python train.py --n_layer=11 --d_model=64 --n_head=2 --n_kv_head=2 --head_dim=32 --d_mlp=256 --vocab_size=890 --activation="gelu" --norm="layernorm" --norm_place="pre" --norm_eps=1e-06 --positions="learned" --qk_norm=false --attn_scale=0.177 --bias="none" --tie_embeddings=true --parallel_block=false --extras=["capped logits"] --init="normal" --init_std_qkv=0.0255 --init_std_o=0.0255 --init_std_up=0.0255 --init_std_down=0.0255 --optimizer="soap_variant" --lr=0.0082 --lr_mult_o=1.46 --beta1=0.95 --beta2=0.99 --lr_head=0.0183 --grad_clip=0.5 --warmup_steps=200 --schedule="wsd" --decay_fraction=1.0 --decay_shape="linear" --final_lr_fraction=0.0 --batch_tokens=32768 --seq_len=384 --doc_mask=true --train_tokens=118100000 --steps=3605 --dataset="wikipedia_en"
Each number is 500 + 25 x the weight over its row's rms, rounded and kept within 0 to 999. Layers, rows and columns count from 0. Numbers have three digits each. The size before them is the row's rms in percent of the matrix's.

# layer 8 attention query, 64x64, rms 0.2, rows 52-63, columns 32-63
103:481482519562482473495549527505463520434505478530544528513462520490548469465523493485492491531488
098:500525521464519466513501520525432535523506497504479510506541448469453527495534471494511505504498
101:494504473499508483495488500495486477438514531468537475503502512483473511507523491485485508514526
097:544495520480499485528447522508484518461557472498523539501492495512492489468465470507530510537541
111:500485453521485499478496528461516489548526461476481463492533495500508495501498504474509516478505
093:485497524534469509477500522467495464459500544492475589519538518514481528522449512510512495501523
110:486493537477516553496458498532513523517461527532478515525477528483518460509474525477486495526517
101:530483483491512563468525484504559504499554489513515480501518558462497489481533514486484467521504
090:471467509498458504518510485523483505549507483484499516504517528483511554504517534451488514512527
095:523474555517513472518463480492506468481458479509505488485519519496506504478527510462522439470494
095:515495476530486452529527498507464501540497505497499504522493524531453510498491465468500514481495
094:488435508545501502533478463524466460540545513479525506512476497493481482513542488528505475480532
# layer 8 attention key, 64x64, rms 0.213, rows 52-63, columns 32-63
107:525527472504492501507509507530505506417544495477506501533496500487520504461505450473501468528518
100:503487529443538509473501523543465509481492507503482482543497466463489497481528536527485530540495
099:486459483465518474486484504515500510482500492445480525504535498506483486506484462506494544495505
104:503483535498494545495509507485518523447533501503517534467483465510482489489491489510547506486498
106:478501487532489477526496512482523500529510507511484499505497453521495483487445504480468500493540
091:471462468539504481477521556448491503476494518551505513501525519482508529484489492480510490556500
105:519480468496476535508502500491519576499491531530470511540442524446485509495477524508557525498522
107:512480495492502482457510523454546480480542500518516483496512523474472505480507508496483488533504
089:508458491515504483493563510517541526508489504454532503489506464505504526487501532447524521478519
100:514510479488539457470485510489510448476458481511538486497508516490474531516500505516550498466510
095:505529473535492484521509507524464519569505513457504512489477520485470533530475435488483490492475
094:465525501483486481494501471537524454511503530466478446469515461463489505523504518490511503504496
# layer 8 attention value, 64x64, rms 0.165, rows 32-63, columns 32-63
098:524467503459516482482502557524467486497511448494501554516472496501512538480518492515467475482505
100:508500548550493502488505524504476501453508496508524494527493442515477466514515490485494493488473
092:488475515489529548511522530537541471509469503482486477520509495525447485521469498532479476462491
105:515503456531473496526515504493488504471521479479545538516522510463485498518469553483551509499451
103:518485483511481506501494497477552484521512490485533481508438485481465519492496507498464489516516
105:513519506528442519555462521554459466468495446510458494507524537501491499511505502511512485493450
105:477493510544517523527543507504511455498510527478535517482513534517507467531491506516470497458496
100:520509490483508514503518522512482517498516515501512493454491523506508518518563518489506494501526
096:464496477492506499488519571538521496503458499479497518463482499490483530493515484514498550525481
093:527510489494513468461502490474467493507517449489544501542535494544479487510493505536465518486513
098:499510495516472465509487515510510499511504499499521490512519494542507515521533462451511514475436
094:475513531514501492521507517540453463495492480500528500498455529497457491448485511521541458482503
104:498493486517517523522501510506466540499513531513533499505546480515528540455526559498478483491546
094:496496514498540496539503485521559508529446473478512542503543469505521509516463498438488505511523
091:511529494469511480468478477516562510465507496509477491490505494541551550481492497470511520482505
088:493500472491525513469522493541502458471501483509494470497471524507509560530522490511493451503530
095:461439452525485523467491476507491501529515447466487498530496544486504498500536448495543499520511
100:480492487496484504457495441521508470487498537497503517487515508539481511480518531491499515534532
105:509559496545503499501517516511476477476500498530519490495463449492482539460499523513511500514465
088:503510477483473469508465452501451517519516434538511491514443510465492514490472526459492515513519
092:483484492487540533500495487433463455521468513488515506518466471543562475489521470474531500514506
105:491494497536448476495478508490492482510554508502504518485501481520514517533509538531492498521465
096:473467511543487466521520479455514496526495473512515506468513485497503515497542501461499477518508
097:495492505488500510499538565517499486496459510503456505498479479498501524492511501539494507529490
099:511476503483503472484537484500502534480484478522479490447490477489501482508453478482498490478511
092:494450537475472510508524500493496526519511476510542495471475561482489508519498503467475487517447
089:518432511510502479526493514520494508497496511460466523508422514512443493480482520505529523515545
103:476548474487506483489478543473532523515471466567526505530504529488496447519510476517529488488512
102:516540500490501512509534556481516457495497539522491532500520550476469518506472490482489517489532
102:470440487509518496531443520508487480472527534558519519473494486498452480532515505445506455482509
101:536507518510514471527501503489472529504516491496505510509478474505526556522490434541506489467516
097:459524470471470522507513519505484525503523523477494520496546496470506485520486542514488471489531
# layer 8 attention output (transposed), 64x64, rms 0.2, rows 32-63, columns 32-63
093:479540521495492478495506480454506501488504514504494501494528468498498475438538550518519443491487
097:558491526494452482524490474499536449471461488502515486495472514509505489529478501526519518531495
097:510493507563458539460507511525538510498487456514512503432516480527509485499534444476511486536527
107:510500495507537471510481487461481502520450497466431494556464490503507501460503474510502476521490
100:454470504472533513533469500533475544486519500519507500506492481518540460471490498504471545530507
103:488483498555499519467522462544506507476507470485475486511456490516469443499503538449521496517485
110:552457467541516495495510483455473455502510497522487503518500465502489514483515495470505482510472
094:449466514453543494541483517517479478522522527508494454480509522477512524508493501482485473552471
100:486529519539513511506511508526517506527535465470509502464477499536482487449476476438529481520526
095:454516531495520480505492542535501499506522479496518503505470478479495503460562550501483470536481
096:512494476476491515480485493462460505517502549504513534494472447503466477505486526477483548549485
112:490514511540460507532478455530496490480455483494476478467499454481492471490513501466500517475510
101:519529499467494492529502472461528500486541518509464492516488491507513521500479469536462474451512
098:509462493498461483457501494507462498552527503490504480506466495541471507489530439506456510513520
096:514486497506506512511537539470520500520491556484523507455474527510483467474498504556501446507466
085:454527519532473499543514502508490495517461490449530484507496496509533438479426490477516487533534
109:510516482522515478509475566518531472463488542475506488538473454506500476537432482486480494480528
099:532499496494501502483437506501494522518544504515476477465567482504525535491511502497512490462464
100:471484534469472515475511484496507513507460495476488494496505474494510506496521508518500454458507
085:514523514497538534547506495460485545498467513466477477516494506488485509479519514484491564484474
084:539525535488546479473499518513481544543509476488521494518478479500470508542472521493505486452530
105:539485469479503475523517470508530498475508490517461478482486481496521470495469474461522506521513
090:499500499492491447472495513515479527490535510507496495488467503529487511503436521506507508493516
091:454493501532479555483519485509526487496527539483472488458548534522494500541497546488530469486547
099:516504542516553497508544498489498491546456490496487500499541531519509509497532485523526555496510
102:534545529513508526511504493503453481447534473486482505534496464561512512479521537478492525499505
093:469520531477502554528517486533534485493497501501509532481520511531488531504494500468506485509474
101:516509543476510549487504516501526489535478482530522529505530500512528493494485515517467515530514
112:514553499545513484539507478484510515539575508534522486524529494508501517469527490505526500556511
103:487485497491496507481515503489535487460495504509453450472491473508506482503507480498496524514474
103:518494473464505487489508485536466482486483487528523514480515512481484512434485558556541515527505
100:506466468499576491477515482459509509458528457488501493523464526511562461539531482512464503519526
# layer 8 MLP up, 256x64, rms 0.209, rows 0-51, columns 32-63
095:462478467472504543490515483528486499542511513475506541510473509529533457470520478508544506511516
099:524484488500507519455490509495492501505481489479523496538484468495475508486483545565482522502500
100:493492513538500530531491448480502496540518524488497517475486509524518464530504477533505518511494
099:465507468486490432512502495512516484516509512510509531504564508489509469499480526478449524546496
111:550505491486518502498473464461503495550493504444525508497487493467472441505467503498515572521494
108:477534529453480531536485525464478489501524525481459505477499472516526529460503478505502491514513
097:492533490492532511489481530500499520531469486509524472476567518490474471499495493501478434504501
100:458496492489448502514515550530495501484469498495489505453522453536499489508520504533503513511464
090:521496545486494521464533502510492484498464498476498481505502474490537470463492426500546527496491
103:492462487525487507514537507507553472457482481454503541478510502516512502506485474549530468491503
100:519523544494545474507473467516475499461524494471511517477500514485488509455493476529501462488532
092:509505573471507489527542519511492525537519510546530498450473495527490510487507502472539501501530
095:510498545462510473495554491494467541538467509497524518513504466518533519488505468507517493531515
104:518522573463473443516500542466513512488506496523505527513472535485492475500514509490449503508530
104:500499476511511495503470432540510479539503492512525526512482520499521496476504533492519492485536
100:538492532497497470521486488528487490489527469528521512538486509497491487485496507532466543519536
100:552537484533506531455492497530515484521532470509500488456476467537478500487484485529509501500508
111:547497522523512536549484497524484489514482474545555496499463447530490491481452511466514456490489
107:560524465453523479507489514520522486474500444531540476508523501514493483497488534486514511485532
102:532512495495499491521506492532499497494533484461531515473490484530498479508504528542463509476491
086:525512492487450525489510537510511512474519503489455513544516488517460470507483439494504568498529
090:490499526523492481477478531527474460486459493497480482489500485451467461473499523500477514488488
096:478548469456520532470513538502504511483491500536497461507532479491463503454465493503481478505539
099:489525534520514490531464479529501508496510489462483489497506482537525522464458501475503468488490
102:516517522509494438494499474529498512524513493579523478482473489484516514480479495466480504482479
098:485468594494535494514466462513476510516456508498451512498482503518494478479493526488519517486503
096:501478485487524500496477479483497482530534484482534508511515508514489470559534468483520457468503
098:479499519489494491475517534512463455529459495491494459517500493544521517506530482490531513486545
100:471513504478503489506497500501481474486473436516515515532446534512524506441514497505546467504513
103:491472502528495498516485497465483477475524470478526458450484504516514539485506497525470506483504
109:482483492518469516530521480521440489497496473471480463467496557503490524433478477494496513513527
101:515500549493494497486471457480462463488496501499511516506514534519467525490529469471523501511514
085:478505501473473465547478487531494478511482465482514490486516484561488520514487492571482485523488
106:475470490528496534489497467495476455500489522466478490481526543527511523486511520508520525461539
106:487494474516470513486510495482494522511511515509507488473496490472515515526475514499519471511554
099:508554499476532470523505483486484516520489500492467501471479495520457489514481484441474533502525
096:539516511505522500506468505490501476465516451497541484470442486512483483479463501488523533506471
093:549512505489489488478552464513492505473476502478456452515503477559490493524524513493507483537460
098:483469542550471459496475489494458466489520478544500489495474541519504464501533506531485513465518
093:484494478478515495490481463496500513494488516549502452520564497535509496531529506507482500518468
084:492501572489513529478510469479494497437473485504494527482451523537478475501461465501475529531484
096:467471560459537493518476475490488538517508515507507480513509466499468483502495464456518489494462
100:462513480458493477508519479479490489556439506501484484529450520529537521474508499484525518503498
099:503481491495502434485434523476482478488530492509490502461435484492507520502509506507486517477514
097:497475523505514516511478511502503493522474461474498444505527527526498477531472520450470497537528
093:520508505510472544520503500533511488556481454508513534522493497546512489436468516526473486481513
097:493513475467546468492527480509509491490460512486518510465496507535512485487488491512519498538450
102:484508519493507524518486488510497474505515493538493508503526502493496539489493543472488514484554
098:554541505491451481503510497524490460514485496525526520489525516501488512507482464528489501505476
102:468541506503456531524522460491491533516482488513485486482504493546503495512477531494454527532485
097:494454523519509524503488465517492471471482469477488465511448527518497488520501487499517534523490
099:439549490511499494502521508505545474539517462516526497516492515527495499464494508499520471495494
# layer 8 MLP down (transposed), 256x64, rms 0.234, rows 0-51, columns 32-63
097:515507491514485441489513528512533483469496479502488520517495504499486547489493483482488560525475
095:482483481475486473494526470504498441506471575484457499521449502492528490506502464494520494515491
096:500463529460542523562490499533491475455463494542498495491494498501469488534480513463480501492488
097:458489521505494526497543465513453515517512479462507507451448521493500522521524523491543480519500
114:493483516510512522488485502505534482527512491529483480500477504543472530515459527514444494537521
094:524525534522493457517487502479460510503496484479522528489465495494537478493514534491496510519530
097:467472453489556507474505455497494517486493494522514539553523519478501480462488500492518475493479
110:484530504481529506478484474472490515499457496435518511550539486490495522529473503490501498482497
095:541506512503510501537514450528525486461522502482504492481506530453463485534521460479539526516471
102:479508459469499494491473505471488472546524462499468448492506477472452522491514467500503491545509
099:467481479521493457478481539471487550491532467527530527517507517497498505491486500467516504452497
089:521496499484514489487498472480526502510497496478498480522526488485545492527532486468478502536489
096:517497525487531492494460517533514517498489474487452492489512545508460524510479518483446415497517
098:491527510542527531539493505500527483488528529520505507508537475535490488458475463537525440509466
097:517515518532493506499532522474516470503485493536490484561494544500475469524489478449512502534476
109:498490493552494516514477452466508494543480468479495473511518522481542529490511517470494499425506
100:473453494464459455479511517497467500530470526499496518540534515460502490506526506511466524495479
124:506550488483512491510512499561524519484485488502480463471489491492499493463441504478551478515499
116:510549494466461481477466495524515533471482477514486494479527469479511539522543505510493489496523
104:506590508478508472505527472481526497463471523512490473481480483488456501490461474442525511538528
093:502523480504561511504497508451514519541506507511497439512512524492468552495490517516514499462490
087:488516554513511500482494460459497496462461441507488473513490504525498488524500527543499532502550
106:540516524485479504478505516507489483494532501536482516522499513473522474519550487500471482478492
087:471462463494488501549512480519487503563506492507512479522530524540501444526535508508534510498498
097:437481502528463531477493445510502490490529508503518470464498517530502527503504495534497504515509
102:488462467500521514491512520464544529530502522492485507517497559478447499504478469504539474494493
101:493508497503496447520517543523508544462496487471453558511505500454486488517483471470502451475469
094:514476538449486529474476482525521472498533453444503514482461445524496496501453443499514505476492
090:472496505510514538475485484486492479505476577524485503510511472519509510492486486521493491491483
104:502547562445492480495505517507525482524507515525487505494463488496465486443553477485493526518466
104:455504479494578532530519520479516483500489512527484487540519501487465495528524501506519492467496
103:551540482497486493484496468505539492506493502514484521474506478466545507502501528481509487483516
086:510508482492484506549508485487538470473495507504540483472487494497516543514464476528510475494459
117:536487480474496524523469480532507509505497484501479494490495523510492496523555550525509503505493
105:537465549528483488457500513528503532462480498548473516488500498496452530522543509503478498478497
100:486441514505466493474509527452526437439532502500525456538495508496507511505491520483497520525522
094:542507509495518509520492525484510490511488456503477509485457460464496496483460468509488478479547
100:441515522488487483498538528466538476511524539513524484476522456493513496498480474483495548532513
099:501482523505507505546531487548478520514500509543508457517482474477513518500527498490501488557479
090:454510492503505504533519493486496510504511499462546522539465470479490514495451536539514489541524
083:506494486475471481461465459473485461530441534532493514488515505492494553508570536489529517481517
101:516528475542488490507475455480505502475491453476498498467496513521474483515487517472507493489561
100:484523530474504538491526491483505494479491514483504539473503497467492480473509493498513500478542
102:484510521486490484506495491517457489509504491466499465502503541473515442485503495488494471463567
099:499504525505492491473537469521474536472451508520505477487495464475444497493513481520482493501484
090:466513448523507474514490448480521518499536490479530486531501457499489517510558496494476492519518
101:534499540528466444535499486518502515501512512506485511509491510529524516506512550538500512490546
106:506495556503507497507514477474529474484500460510489505527502534518497527524499450526514439496468
108:546474505502545477492531491485564517457520463499518494516493472513494504515490477498493474474515
100:504480513514514498524511508479524483491485496507515485490482527450506522467457500502550485509537
096:480496530490539495455477532529480483549519505506497503537503478529513491476556540509526491502507
093:560466464487480532508459529496466480498478501500541530485498488475518489473525547458487498492519